config = dict(
    n_layer=14,
    d_model=576,
    n_head=9,
    n_kv_head=1,
    head_dim=64,
    d_mlp=2880,
    vocab_size=8192,
    activation='gelu',
    norm='layernorm',
    norm_place='pre',
    norm_eps=1e-06,
    positions='rope',
    rope_base=10000.0,
    rope_fraction=1.0,
    qk_norm=False,
    attn_scale=0.125,
    bias='none',
    tie_embeddings=True,
    parallel_block=True,
    extras=['capped logits'],
    init='normal',
    init_std_qkv=0.0247,
    init_std_o=0.00466,
    init_std_up=0.0247,
    init_std_down=0.00209,
    optimizer='adamw',
    lr=0.000915,
    lr_mult_o=0.89,
    beta1=0.95,
    beta2=0.98,
    lr_head=0.0117,
    warmup_steps=450,
    schedule='wsd',
    decay_fraction=0.584,
    decay_shape='pow',
    final_lr_fraction=0.0,
    batch_tokens=131072,
    seq_len=512,
    doc_mask=False,
    train_tokens=903400000,
    steps=6893,
    dataset='wikipedia_en',
)
Each number is 50 + 10 x the weight over its row's rms, rounded and kept within 0 to 99. Layers, rows and columns count from 0. The size before them is the row's rms in percent of the matrix's.

# layer 9 MLP down, 576x2880, rms 0.0501, rows 117-175, columns 960-1079
101:43 46 55 44 42 47 61 57 32 60 56 65 37 44 72 52 60 31 41 47 69 41 49 39 47 44 49 42 50 47 48 58 32 59 48 48 60 56 58 51 53 57 57 44 57 78 46 46 65 52 47 48 57 56 48 56 48 60 53 35 58 62 66 61 43 75 57 32 45 47 54 47 48 54 52 52 59 44 52 40 42 61 35 30 57 53 59 56 48 60 41 54 62 67 50 61 63 59 48 61 79 41 46 44 53 44 59 45 55 61 54 44 39 50 41 50 38 49 70 56
098:40 56 57 47 48 55 44 63 39 58 35 61 54 46 47 50 51 45 59 45 57 35 51 44 18 62 43 51 43 39 41 50 50 52 55 42 32 35 27 69 47 51 38 40 38 64 47 39 31 52 54 56 53 49 55 50 46 59 39 54 54 38 47 53 47 50 55 52 52 24 76 51 53 82 55 67 35 43 61 39 66 46 58 59 56 37 40 55 51 35 39 61 42 53 50 59 56 57 44 59 47 41 41 52 51 59 55 36 53 55 41 53 45 46 51 66 38 45 42 48
099:55 55 52 45 48 45 51 55 55 45 24 50 60 38 34 49 52 57 66 44 40 49 43 45 40 27 23 59 42 60 33 43 48 42 30 48 32 38 63 43 59 48 07 29 56 53 59 38 46 35 47 58 59 55 50 50 61 48 53 47 50 49 51 51 45 69 58 45 38 46 37 54 39 52 53 54 31 55 42 55 59 40 55 52 43 60 44 38 53 33 45 31 71 53 43 58 63 51 40 53 62 29 60 53 53 41 61 53 38 52 52 61 44 37 66 46 42 50 45 51
097:46 52 59 66 58 63 47 50 52 51 35 48 51 51 55 56 56 50 50 47 60 46 52 41 61 48 47 72 46 60 52 52 35 56 38 51 59 45 65 36 67 45 53 29 52 39 45 42 52 50 40 56 42 63 58 51 31 39 43 50 48 46 55 37 53 67 55 56 39 21 35 57 53 26 54 28 41 49 67 41 40 41 42 47 62 55 40 49 33 56 54 60 45 46 53 49 48 62 56 50 49 41 56 47 55 44 40 51 55 48 53 50 64 57 24 62 71 43 76 43
098:53 46 35 48 41 47 42 56 57 48 50 38 57 59 38 38 64 56 55 40 60 55 45 37 62 64 37 56 51 59 52 44 49 50 38 42 45 50 36 31 58 62 44 45 44 54 52 55 34 50 56 47 55 48 62 41 55 47 47 57 47 43 47 55 49 50 38 62 49 50 52 58 43 37 46 77 52 55 60 45 44 65 60 42 49 49 49 71 62 48 42 57 54 56 48 65 47 32 54 56 46 44 58 33 54 66 53 43 47 48 71 28 37 48 38 49 33 30 46 54
122:48 53 52 40 35 46 38 45 52 53 48 42 37 16 39 54 48 52 42 51 49 51 49 49 21 35 33 47 33 42 33 47 58 46 69 30 45 38 52 39 62 49 44 26 52 27 54 33 46 47 37 25 52 57 47 39 35 59 38 51 51 38 44 37 53 51 46 45 44 48 49 54 54 37 65 60 33 40 44 48 64 55 60 51 50 49 44 44 45 51 46 35 41 35 54 49 43 46 57 67 48 47 42 54 46 34 59 37 55 47 40 37 62 46 53 41 50 33 49 47
098:46 51 54 48 46 60 63 53 41 46 49 57 40 46 38 45 37 54 48 55 50 23 54 51 54 40 54 61 59 21 69 45 51 67 45 29 68 62 48 63 48 49 36 40 60 37 33 47 43 39 64 60 58 48 48 40 49 56 55 59 46 56 41 47 58 32 43 56 62 50 70 65 72 52 57 54 68 50 42 43 46 45 44 46 62 62 39 45 54 45 53 45 70 55 52 43 45 69 31 40 63 36 50 45 63 51 57 50 58 51 58 40 58 45 46 62 59 49 57 60
099:42 60 58 52 42 42 54 41 45 52 59 61 55 49 58 38 61 40 59 74 48 38 45 52 46 39 37 50 51 46 60 41 61 57 67 58 56 37 48 54 52 48 61 53 55 59 58 50 65 43 61 51 53 54 43 54 31 39 41 43 40 61 72 46 36 39 61 50 36 66 59 51 40 64 49 71 39 46 34 66 49 50 55 44 41 45 54 61 51 69 51 52 68 47 58 41 50 45 55 62 58 53 66 46 41 56 42 55 36 45 39 48 61 31 39 57 58 53 46 44
102:42 44 46 34 46 60 54 41 63 53 44 47 47 56 67 60 39 73 52 54 50 42 52 50 55 37 56 49 43 57 52 48 49 44 47 62 53 69 78 44 50 55 29 33 49 49 42 63 47 34 46 41 41 56 51 48 68 53 56 42 54 57 60 54 41 64 57 58 45 63 26 52 41 44 41 44 47 31 53 64 34 36 39 39 63 51 60 39 47 33 51 42 38 63 39 51 49 47 49 48 49 36 47 46 50 57 35 52 54 41 51 37 50 26 36 46 44 52 49 52
100:49 61 60 57 53 64 43 54 40 43 49 46 40 59 64 44 64 46 51 49 49 37 81 43 37 56 33 47 45 51 30 53 56 60 48 62 59 42 42 40 48 51 60 52 46 53 39 48 37 57 50 32 58 59 59 48 51 35 56 55 61 54 43 55 48 50 57 64 52 49 49 48 68 50 42 60 46 48 47 41 48 48 68 60 51 76 51 42 68 62 48 46 60 55 62 69 57 62 68 56 60 65 62 39 54 54 38 49 53 46 45 50 64 69 52 51 41 45 60 50
102:47 49 50 46 69 51 59 57 51 44 48 53 52 53 63 43 58 75 41 43 61 42 63 25 60 50 58 38 54 39 47 48 38 43 43 37 46 70 49 56 33 31 57 66 43 56 66 64 53 47 42 37 43 63 62 39 51 73 49 54 40 52 46 31 49 62 43 56 52 50 42 44 43 49 39 60 41 44 39 64 43 49 61 58 61 47 53 63 64 43 45 49 68 32 53 64 42 46 40 38 62 64 57 46 59 56 55 40 45 39 35 42 54 52 54 61 44 50 43 57
097:31 47 44 60 44 47 57 38 57 41 49 57 51 49 35 53 44 56 46 39 52 47 42 61 54 41 44 41 58 49 48 43 45 50 67 39 46 49 38 50 62 52 26 62 43 39 63 64 66 51 57 38 53 38 56 58 58 56 48 57 58 29 62 43 67 36 49 49 68 60 44 58 55 50 36 51 36 51 45 49 41 74 45 52 53 40 40 46 59 31 46 59 71 38 67 49 43 48 39 56 40 40 40 45 62 67 40 40 51 51 41 50 51 52 54 53 58 55 50 51
097:58 48 46 58 48 43 52 32 64 69 55 53 56 33 28 48 45 51 49 61 54 27 55 61 44 48 63 44 54 49 63 45 57 52 36 53 44 42 43 42 51 53 56 52 47 47 49 37 54 67 65 47 51 31 51 54 45 49 56 36 49 58 58 59 34 51 55 41 51 61 81 40 49 47 60 68 45 48 39 64 43 47 63 56 46 56 39 57 76 51 33 63 52 57 53 32 39 37 39 44 42 54 48 41 33 64 59 49 48 35 56 54 47 49 36 52 34 47 52 37
098:50 51 53 76 43 59 66 52 51 49 63 64 31 64 55 68 48 49 58 29 54 50 46 55 49 45 44 41 53 40 45 47 47 65 44 42 47 33 64 42 39 61 40 64 65 53 57 45 66 54 48 33 54 58 57 44 50 38 46 68 53 65 48 48 57 35 52 53 43 49 35 57 55 58 49 68 58 65 62 54 49 38 53 52 63 43 55 54 55 28 48 34 75 31 44 53 36 47 37 61 68 54 51 55 53 50 54 48 51 52 43 45 50 42 46 67 37 47 53 50
097:41 56 46 39 57 58 45 50 48 56 49 40 48 70 53 50 46 50 46 61 63 62 55 53 59 49 62 72 53 69 57 51 58 45 58 57 48 39 36 47 49 34 55 67 47 42 39 45 60 52 45 55 45 55 46 45 46 62 43 68 50 42 44 47 73 64 58 59 50 37 45 53 60 58 48 51 51 55 41 36 48 44 45 30 52 54 60 62 46 50 43 52 38 58 58 41 59 55 45 46 46 64 36 64 17 58 60 63 42 39 56 58 57 49 54 58 53 55 52 43
099:56 53 55 47 66 64 38 55 43 55 51 68 26 57 66 47 58 52 42 28 55 51 43 40 53 48 46 41 50 58 40 47 43 45 42 53 42 41 65 53 36 47 47 30 63 54 45 44 59 49 47 50 46 42 41 59 35 56 46 43 39 39 54 57 56 41 58 58 53 44 48 48 45 54 37 55 56 55 61 44 54 46 53 59 38 74 41 58 67 45 47 42 49 37 60 55 52 70 42 53 56 60 52 40 41 43 48 52 49 57 65 57 56 52 49 41 41 66 55 50
097:39 52 67 36 54 66 48 56 50 45 60 52 46 52 40 61 51 36 40 43 47 46 33 40 61 62 61 65 49 51 61 63 58 46 52 62 61 62 48 45 52 53 46 50 57 52 58 34 62 44 42 54 64 34 51 60 66 59 35 45 56 50 50 74 44 51 48 50 36 37 51 35 45 44 42 37 44 56 45 44 57 51 49 46 63 43 68 52 45 43 36 58 42 51 52 50 63 48 43 53 39 56 52 61 61 55 37 39 40 58 41 64 57 59 40 48 38 57 63 47
099:73 52 33 53 33 56 49 35 32 61 52 43 46 36 53 45 51 48 58 57 52 25 31 43 29 47 52 42 48 50 51 49 58 64 33 55 59 47 34 60 49 37 49 34 57 55 41 57 60 50 48 57 66 47 48 56 44 54 41 41 62 59 58 74 52 52 62 58 66 67 35 57 37 54 49 68 42 49 39 52 53 72 51 48 53 57 40 68 53 53 60 50 43 50 65 47 44 51 76 51 62 53 58 51 66 52 44 41 44 39 47 74 41 64 40 42 55 41 43 57
098:59 51 55 60 46 60 52 56 46 37 39 51 73 64 74 42 59 48 49 41 62 60 54 56 45 52 36 30 65 57 35 50 72 56 50 61 42 37 60 70 31 55 39 54 42 37 55 47 43 57 33 44 59 42 58 69 56 73 46 66 42 46 52 48 54 39 47 51 49 50 57 39 46 61 66 49 49 68 46 53 53 49 55 54 48 54 40 39 46 61 51 39 40 46 40 57 46 47 57 50 36 51 35 46 43 51 53 31 41 51 54 71 62 28 54 48 34 49 51 48
099:58 48 55 40 39 58 47 44 58 49 65 47 53 35 48 48 42 27 52 47 37 50 35 64 60 40 53 57 47 58 44 58 43 64 46 83 34 49 52 44 67 76 38 25 55 46 56 59 24 37 60 40 53 52 49 54 54 55 53 57 56 49 46 59 47 45 72 59 59 32 49 67 58 55 65 40 58 53 23 51 51 43 61 61 39 64 58 58 40 49 60 42 55 59 63 56 50 50 39 53 55 38 55 53 48 36 40 53 68 48 64 40 57 23 57 49 31 73 50 45
097:53 46 47 46 48 38 59 51 56 49 60 56 66 65 53 53 57 26 59 53 58 43 45 55 64 28 67 39 57 48 58 38 41 52 52 51 39 74 39 44 49 56 58 51 63 59 48 58 51 61 39 31 47 40 51 36 50 59 49 48 48 46 50 57 57 49 43 55 36 42 37 58 46 40 45 37 36 58 56 38 54 44 44 33 51 34 66 63 64 46 52 42 48 41 60 56 28 53 40 46 52 27 43 43 55 44 41 49 60 44 66 52 59 53 53 49 36 47 43 44
098:40 44 47 37 54 50 46 37 60 62 68 35 71 49 35 54 76 53 58 39 53 55 43 47 41 53 32 44 54 37 35 29 44 45 51 48 48 26 50 51 53 54 59 37 36 52 45 48 54 61 35 70 38 53 60 67 37 51 60 69 58 53 56 56 46 50 46 53 51 51 41 58 43 56 66 46 48 44 36 51 54 41 53 36 51 63 65 58 50 53 56 66 52 72 52 56 71 47 44 59 47 49 43 54 62 51 72 45 57 56 57 62 53 39 36 53 48 48 42 24
103:59 40 60 46 34 68 54 51 46 51 43 57 49 64 58 53 41 42 51 37 38 57 43 38 29 48 57 45 45 46 42 52 38 42 56 50 42 54 39 77 54 51 48 45 54 66 33 67 65 47 58 40 52 34 52 70 46 53 42 51 39 53 48 53 59 57 64 50 40 39 31 46 50 52 43 49 52 64 52 50 63 32 71 55 55 65 49 40 45 41 47 53 40 40 54 49 57 63 60 56 57 48 35 37 66 60 64 35 42 39 42 40 55 33 38 41 62 50 39 44
098:49 61 53 47 47 38 48 47 46 53 60 50 71 57 48 43 72 43 63 56 50 59 50 42 48 33 55 43 46 57 40 39 57 42 55 39 63 40 51 21 46 52 62 43 47 55 55 33 61 53 39 59 42 46 34 36 47 39 44 39 41 50 43 56 27 58 65 51 45 54 55 60 39 40 41 67 53 52 44 50 53 44 49 57 45 51 47 56 60 47 57 45 63 48 46 57 42 41 41 75 70 62 42 38 33 38 44 58 53 51 47 57 45 62 32 40 67 49 58 50
102:53 41 40 45 44 59 34 51 42 49 56 56 51 42 45 74 42 50 53 48 46 62 46 36 36 31 50 31 50 37 58 45 50 55 43 53 49 41 50 43 50 55 49 56 47 61 45 40 37 50 58 42 38 45 36 45 69 63 57 63 48 65 47 44 48 54 39 48 56 63 47 53 49 41 51 44 39 65 42 67 51 55 56 53 39 52 58 68 56 40 38 57 34 43 47 60 54 54 60 53 65 35 54 37 45 69 59 57 54 45 45 50 42 58 61 54 57 42 33 45
104:48 66 50 59 45 51 45 42 44 47 48 34 56 33 53 59 63 46 42 46 53 44 36 54 31 54 58 56 53 46 49 42 69 56 50 50 58 63 39 50 51 54 57 40 55 39 50 48 50 55 33 48 59 58 37 42 65 51 56 35 54 56 39 54 45 55 43 42 55 58 42 34 32 32 48 60 48 35 62 46 55 39 47 66 78 48 46 58 47 58 51 68 57 55 71 48 50 71 53 40 57 42 64 62 41 48 44 40 66 68 32 29 47 51 52 41 45 49 35 54
102:51 40 42 37 68 64 47 69 52 46 45 38 29 39 37 44 58 55 60 62 38 50 51 47 54 38 50 67 63 51 52 57 59 41 43 50 52 54 35 49 35 41 49 40 49 55 50 65 46 54 38 57 47 49 35 29 73 53 61 52 41 43 61 58 42 67 45 41 40 42 60 44 28 39 56 58 49 37 30 58 48 44 61 59 45 46 44 42 37 57 62 47 53 57 49 42 59 38 56 52 44 40 50 48 46 49 35 63 55 45 50 38 55 46 56 55 31 40 66 73
095:27 42 55 41 54 36 53 30 47 50 68 38 21 34 64 43 66 64 48 53 45 47 48 53 59 44 54 40 62 47 45 44 45 52 50 59 57 63 53 57 55 51 62 71 44 52 53 54 55 47 55 59 68 46 65 45 70 53 44 44 58 38 41 42 52 25 52 59 51 52 73 54 53 48 43 43 52 68 56 45 53 60 42 60 50 45 26 48 57 53 57 45 64 69 29 44 46 55 57 61 56 64 53 61 46 52 45 43 40 41 56 39 44 44 42 60 42 46 51 43
092:65 44 75 53 54 27 43 50 40 53 62 51 66 33 56 36 46 53 47 47 53 41 60 39 40 39 27 41 43 47 56 37 73 41 52 54 44 47 57 56 57 53 42 57 61 48 47 65 48 32 37 62 40 66 58 38 54 46 44 44 62 44 59 49 36 60 54 47 44 43 52 32 45 64 59 50 43 42 44 60 65 45 40 43 58 37 50 45 58 59 72 41 46 41 48 53 35 33 54 60 43 27 44 42 66 32 71 53 53 61 46 48 75 76 48 24 28 36 47 63
097:40 34 30 43 61 70 54 50 55 28 57 58 55 44 51 46 27 47 53 38 50 53 50 66 57 66 58 42 56 62 65 60 48 55 52 51 46 46 54 55 38 46 48 59 37 50 37 63 58 55 59 34 74 49 42 45 60 72 49 18 54 39 65 60 51 52 42 61 75 63 42 58 48 40 31 55 31 63 53 43 58 31 56 52 43 48 46 53 46 55 63 48 45 49 63 62 55 40 53 43 50 51 58 59 53 39 45 52 55 59 48 49 51 53 58 68 44 46 62 49
101:60 42 53 46 61 46 32 31 48 40 57 61 52 32 38 58 39 45 48 48 52 46 57 48 58 37 44 61 53 64 48 60 40 61 45 48 44 58 36 47 51 60 43 37 38 43 50 40 45 52 56 58 40 58 38 55 36 45 41 41 70 40 43 52 44 29 30 51 56 54 54 53 57 38 46 63 68 42 44 37 55 54 64 24 22 40 52 40 38 34 73 39 58 29 65 51 47 53 66 53 50 49 63 45 48 48 53 49 40 35 39 25 55 49 65 53 46 53 66 53
099:47 44 41 60 55 61 46 62 52 32 56 75 51 31 41 47 36 35 51 53 67 48 45 50 48 68 46 45 46 38 46 54 39 49 51 40 45 55 55 48 45 67 45 54 50 48 61 54 41 49 54 51 51 53 48 57 60 29 34 59 54 60 42 64 53 49 69 48 60 49 64 50 34 53 36 58 46 60 50 51 43 56 53 49 46 55 33 39 34 43 41 42 50 46 63 31 44 46 64 61 46 49 51 50 47 46 48 59 59 38 47 45 35 44 73 40 34 41 45 54
098:36 43 49 33 56 40 34 44 53 39 61 49 45 61 54 70 45 23 50 77 47 57 48 71 34 49 48 43 60 56 42 59 66 38 50 56 74 47 54 29 35 56 44 86 61 38 49 52 44 61 52 54 57 36 55 33 59 43 28 69 62 40 65 44 47 51 48 51 59 51 76 44 56 39 44 42 49 55 62 58 64 48 46 40 54 53 29 58 64 46 75 36 39 59 39 48 50 59 45 57 45 47 41 49 35 57 55 55 33 35 63 64 67 45 69 42 48 48 22 65
103:57 43 35 54 63 44 54 50 45 40 57 48 45 76 55 50 62 34 56 49 63 62 32 50 68 42 42 54 57 45 51 34 48 14 46 38 53 41 57 63 42 41 51 51 43 49 48 56 51 50 49 43 53 47 57 33 58 33 67 50 58 59 52 43 49 33 52 57 46 53 56 40 47 62 27 54 46 50 58 28 54 60 51 59 37 46 59 67 42 48 49 62 63 52 58 63 57 51 53 51 50 59 53 46 50 46 45 48 50 61 35 51 46 43 55 58 46 42 47 47
097:31 50 54 48 53 27 38 55 56 35 50 48 61 59 55 33 58 59 62 38 43 39 44 60 39 28 32 50 51 52 55 37 52 36 55 50 58 63 41 36 42 51 39 53 48 60 51 55 43 39 37 44 58 44 47 55 46 55 48 45 55 64 49 45 48 71 52 41 62 48 42 45 47 67 62 48 56 50 43 64 45 56 52 35 54 53 48 44 39 58 55 35 67 44 78 40 63 60 50 53 57 48 41 43 43 56 50 57 50 41 38 45 49 40 63 29 48 44 51 56
096:48 61 59 60 50 43 65 37 38 46 58 43 47 41 37 58 53 55 51 60 56 39 50 52 53 36 52 24 56 67 57 61 31 56 71 42 63 39 48 36 53 37 56 59 44 55 58 44 47 37 40 63 59 59 53 57 39 63 36 40 39 50 54 50 50 55 53 56 51 34 62 55 53 65 55 67 34 45 73 63 59 53 43 44 50 64 35 61 74 45 37 29 63 63 59 38 45 47 50 35 60 59 51 44 58 54 53 51 46 70 65 70 61 57 72 46 47 44 56 48
100:46 58 46 38 42 71 55 41 38 45 51 49 41 60 54 49 50 54 35 42 45 43 56 55 49 33 53 51 49 46 41 42 72 49 67 42 44 36 62 49 44 48 57 55 40 46 45 51 62 44 68 61 51 68 49 61 42 37 48 43 66 64 50 58 38 45 52 55 53 58 56 43 58 65 48 25 45 29 60 74 46 52 60 54 50 55 57 47 35 57 54 64 50 42 56 57 46 39 57 56 49 40 44 49 74 57 53 63 52 73 36 35 59 52 60 34 52 38 43 52
100:71 43 50 75 39 67 63 60 51 57 47 66 33 65 51 71 46 48 36 61 36 61 58 54 51 31 50 41 32 61 50 41 55 51 59 47 46 45 53 52 63 47 26 41 62 42 52 42 75 56 58 47 38 27 50 49 50 43 40 53 65 57 55 56 40 75 52 44 43 50 50 40 43 72 34 65 57 52 54 36 48 35 58 56 33 70 59 34 59 63 55 27 64 40 43 64 58 45 51 64 55 32 47 42 59 58 50 66 48 39 53 52 49 57 54 52 50 33 44 46
100:59 45 49 35 43 40 58 52 42 42 56 60 64 44 42 53 49 66 41 42 45 48 49 49 52 78 58 44 39 58 60 59 56 54 47 59 68 67 53 39 50 43 66 57 34 54 58 41 48 54 59 39 56 65 53 55 33 55 44 50 57 53 54 45 58 62 61 40 49 37 50 43 63 58 41 54 70 63 62 47 55 51 35 42 42 46 54 59 52 46 62 59 48 40 57 52 42 49 56 56 36 39 50 39 65 35 64 59 61 39 48 49 54 64 49 55 49 62 55 38
097:52 47 51 62 51 51 35 31 46 47 50 44 39 25 61 52 44 36 65 47 47 55 42 64 59 40 30 42 46 61 50 63 50 28 60 35 51 66 47 56 54 47 42 40 59 66 47 34 26 39 47 29 35 56 49 67 49 56 43 57 38 51 53 63 56 58 43 43 34 69 33 51 52 50 45 35 51 48 47 45 54 48 48 41 54 36 52 59 49 48 39 45 54 42 66 58 51 49 56 39 39 45 59 35 50 27 44 51 49 47 53 62 46 59 36 39 50 52 56 55
099:62 36 57 56 57 58 42 40 43 54 46 36 54 30 37 57 49 64 49 51 42 41 50 56 49 51 49 60 36 63 45 48 51 58 40 53 29 41 46 52 40 69 42 38 49 49 63 61 53 54 54 40 43 44 50 68 51 55 38 32 45 42 55 61 49 33 59 67 47 69 76 43 37 51 62 64 60 51 53 42 61 55 67 63 48 56 56 61 48 58 41 63 50 51 59 51 41 47 41 42 54 59 56 59 63 47 33 47 55 30 52 59 49 49 23 68 38 60 59 32
100:51 51 51 51 50 51 36 59 54 33 49 52 54 52 65 65 64 51 51 39 52 56 53 55 54 59 66 54 56 47 47 42 37 44 48 68 68 42 38 43 57 47 55 57 23 44 47 44 47 23 59 38 48 37 43 58 48 45 42 52 54 42 47 40 49 49 47 52 63 67 27 40 53 27 53 42 47 55 58 46 46 35 54 41 28 60 54 52 48 57 20 58 59 56 39 51 44 41 68 51 60 44 44 41 57 43 49 51 48 43 38 60 45 39 42 50 60 57 49 47
099:25 58 42 49 40 40 52 42 60 56 51 35 37 31 59 44 54 57 48 50 58 47 51 44 58 39 66 41 46 65 45 51 27 44 58 37 31 41 49 40 43 62 36 52 53 61 40 55 45 77 48 49 51 52 49 49 54 50 56 55 42 48 47 66 70 44 56 48 36 42 31 49 59 46 52 46 39 38 44 54 31 51 63 42 43 60 55 60 51 43 75 49 55 43 52 61 51 53 48 52 38 61 61 54 47 42 47 67 37 57 55 35 53 54 52 27 66 52 43 41
102:44 57 46 59 48 60 57 51 64 59 31 52 32 57 55 36 31 70 59 48 42 39 38 67 60 62 36 58 45 64 46 44 63 64 54 47 56 57 66 49 49 50 55 55 41 41 44 53 63 21 48 48 35 53 45 72 80 46 46 39 43 50 47 49 56 41 60 51 41 44 52 51 71 39 34 58 52 53 40 41 58 31 44 60 49 43 61 56 67 37 70 57 41 47 46 67 39 50 49 48 59 53 54 50 40 56 57 49 43 42 49 62 47 45 54 51 51 27 33 63
099:58 50 58 41 52 43 46 67 67 49 64 38 48 58 41 50 54 40 70 54 42 37 56 40 21 59 58 28 64 50 62 52 48 37 45 25 42 49 31 64 53 35 37 42 50 59 69 62 65 52 51 50 48 54 46 47 62 63 62 63 44 55 48 52 48 40 57 57 42 54 53 43 59 47 57 38 40 66 51 79 58 58 52 60 50 50 44 35 69 49 47 50 51 51 55 38 47 52 70 66 38 61 58 67 36 50 61 42 53 58 55 44 44 52 34 57 38 54 54 70
101:41 57 63 46 36 47 51 34 53 65 46 56 51 59 53 24 56 55 53 56 56 56 51 48 48 41 60 41 71 36 52 53 49 59 61 47 35 44 57 67 76 48 36 36 53 60 62 61 40 56 49 51 57 53 55 71 26 58 38 49 61 61 53 44 45 55 66 52 58 52 73 68 48 51 71 40 46 64 43 60 47 45 72 37 64 32 55 37 51 70 47 50 38 64 42 63 50 67 63 45 65 65 70 58 60 39 58 50 60 49 60 57 40 19 57 42 57 52 35 40
096:38 35 53 67 53 44 48 46 58 55 54 44 44 62 54 55 58 42 61 50 44 65 64 40 45 64 55 45 45 60 48 60 56 58 49 48 61 42 49 47 58 63 34 49 45 53 73 47 63 61 55 58 43 41 40 42 48 44 62 52 35 60 52 52 34 50 53 59 57 47 65 59 42 70 33 34 45 38 54 53 61 57 63 57 42 46 60 63 56 58 77 45 53 43 52 41 39 51 38 46 28 65 47 52 59 59 44 21 46 47 56 52 59 55 62 59 46 52 70 52
099:44 48 53 57 32 45 38 61 54 54 65 52 31 54 45 46 51 46 53 37 37 50 51 35 62 53 52 39 52 44 36 53 64 41 46 58 46 52 36 52 43 36 57 45 41 34 35 52 33 63 42 58 50 46 71 46 50 52 55 38 51 51 52 39 54 45 34 46 52 64 45 38 54 67 74 45 48 46 45 46 31 48 53 64 59 65 53 53 58 54 50 39 54 52 56 51 28 37 43 57 52 32 64 49 66 42 55 62 60 58 25 33 49 67 43 45 58 33 49 46
102:51 60 48 46 59 35 53 59 47 44 51 52 48 43 37 43 57 47 67 53 63 36 57 25 37 59 62 46 47 52 45 24 33 40 66 27 54 59 54 40 32 64 54 67 54 49 44 44 47 43 51 48 49 49 59 59 32 69 42 42 57 42 34 39 55 54 58 31 42 48 59 22 48 66 57 39 45 38 50 44 57 47 38 61 61 61 60 48 49 53 24 55 43 70 63 35 43 49 46 36 43 55 56 65 50 60 31 47 40 57 43 53 62 35 63 50 53 39 57 58
098:52 62 61 45 42 51 63 40 38 50 52 59 23 53 54 50 46 46 42 52 51 60 53 60 63 64 76 64 41 51 50 42 52 43 46 55 50 39 49 52 67 45 74 34 27 38 49 63 31 49 41 41 44 51 43 47 68 43 59 33 44 51 69 50 40 60 45 54 62 45 51 49 47 61 41 42 59 36 48 57 52 45 62 48 49 36 63 37 47 49 42 45 32 55 47 55 32 54 59 58 53 65 52 72 40 64 40 59 31 52 53 53 52 36 60 48 38 58 47 54
098:53 55 30 46 40 49 66 59 49 65 54 55 30 57 38 63 62 39 56 51 50 43 47 68 51 27 58 48 51 31 63 57 59 48 52 48 63 50 52 44 55 55 36 57 49 48 22 36 64 45 45 59 78 34 56 53 47 53 64 49 39 50 47 40 43 47 73 48 55 44 47 36 48 59 53 48 43 67 41 66 22 68 49 50 48 49 55 41 47 49 47 46 50 43 70 45 54 53 51 43 34 56 60 38 38 63 36 50 56 50 46 67 63 49 48 45 40 55 61 63
094:51 52 43 52 42 56 55 54 57 57 43 47 40 49 53 47 41 50 56 47 31 45 37 51 56 38 65 53 47 48 65 57 52 61 70 37 46 49 51 47 66 31 61 51 53 49 67 77 28 62 40 49 35 52 41 76 56 50 46 48 47 69 50 58 51 38 54 42 31 45 44 60 56 61 52 48 43 42 55 79 54 37 58 59 53 47 49 64 44 64 35 62 45 59 60 38 24 74 41 63 50 57 54 57 53 62 53 31 54 43 45 35 48 57 44 52 69 55 38 61
098:56 49 44 48 35 34 68 51 53 50 56 37 55 44 32 49 41 47 65 48 52 51 50 42 54 70 64 47 52 59 62 52 26 44 55 41 39 41 40 55 35 51 30 66 56 50 57 58 50 28 39 71 48 34 62 35 58 51 54 53 53 30 45 55 51 42 62 37 46 42 43 41 45 42 46 64 35 43 42 24 56 55 51 50 55 43 56 52 51 24 42 41 42 27 49 54 50 58 45 53 43 59 41 54 48 50 57 28 29 53 56 51 48 54 40 58 65 52 43 42
101:50 52 60 48 51 41 57 45 36 37 45 50 48 45 53 47 59 41 34 64 53 56 62 59 57 54 56 59 60 31 48 47 46 58 50 34 41 54 69 53 50 63 62 43 47 48 43 52 56 54 44 51 76 55 52 58 58 46 54 32 63 39 40 43 39 59 39 52 26 50 48 37 47 55 65 53 43 72 47 67 49 46 46 75 81 44 40 32 49 54 44 43 41 45 28 55 49 59 49 66 53 46 46 63 58 46 52 43 48 35 55 32 41 37 52 38 49 49 49 34
100:50 52 31 34 34 52 53 59 51 38 52 55 38 52 52 36 34 56 43 49 60 49 47 29 42 60 53 45 44 52 28 51 59 43 34 54 47 43 37 58 50 52 41 40 72 63 36 60 32 50 45 69 57 44 44 46 38 53 50 63 42 60 53 58 49 49 46 68 56 63 38 48 51 49 53 59 57 50 54 55 50 61 52 54 40 70 48 41 44 54 61 38 46 39 72 48 47 60 49 34 53 55 46 49 64 63 31 56 46 61 50 59 46 52 48 39 43 46 50 53
097:41 47 54 51 52 60 56 42 49 69 62 91 69 48 66 45 69 55 51 46 39 51 37 38 54 58 48 68 57 63 37 41 39 56 29 37 58 31 46 72 55 49 55 34 55 52 56 54 55 64 55 52 56 38 50 40 89 50 43 43 33 52 56 63 36 54 65 55 55 40 58 59 44 52 54 76 36 44 57 46 49 54 74 48 49 52 52 60 58 50 49 43 65 38 41 52 48 51 53 49 54 64 50 75 42 43 44 72 46 45 59 55 31 41 60 44 66 44 51 51
102:61 39 69 52 42 50 51 47 56 52 37 55 50 38 51 60 30 66 32 48 45 39 56 47 43 59 38 37 46 45 52 43 56 46 38 54 55 43 53 51 53 38 70 53 56 62 30 45 51 24 40 42 56 51 24 56 50 54 56 51 56 45 27 71 45 46 57 52 55 60 34 45 52 51 47 55 48 46 53 57 36 54 46 68 45 30 46 43 46 42 43 53 42 61 62 46 50 48 43 58 54 54 66 52 62 35 52 50 59 60 56 42 61 63 45 54 59 63 36 47
101:42 44 47 45 49 36 32 29 42 31 42 54 55 56 46 46 59 46 45 66 54 79 39 67 39 45 42 37 38 41 69 57 52 37 40 53 44 44 42 45 54 44 56 37 67 43 48 58 47 36 53 42 55 45 51 54 39 59 65 45 67 42 51 41 49 36 68 39 45 41 51 36 48 51 59 36 63 43 72 57 41 51 44 43 47 40 31 66 58 52 41 47 61 38 41 41 43 50 40 53 65 38 44 47 58 50 40 68 65 70 42 66 50 45 61 49 57 74 64 59
099:47 44 61 54 53 72 49 39 39 52 55 35 38 44 44 41 51 59 55 49 44 39 44 59 29 49 44 26 62 39 36 47 75 69 59 52 49 36 56 52 31 51 58 39 58 54 50 40 45 50 51 57 54 40 47 43 36 37 53 56 53 58 47 50 49 38 46 57 58 35 49 39 42 51 42 54 47 49 47 61 43 25 48 69 48 42 56 59 46 30 56 49 49 52 60 54 47 44 41 34 24 61 36 41 39 72 48 63 47 40 64 42 52 56 65 44 35 35 32 60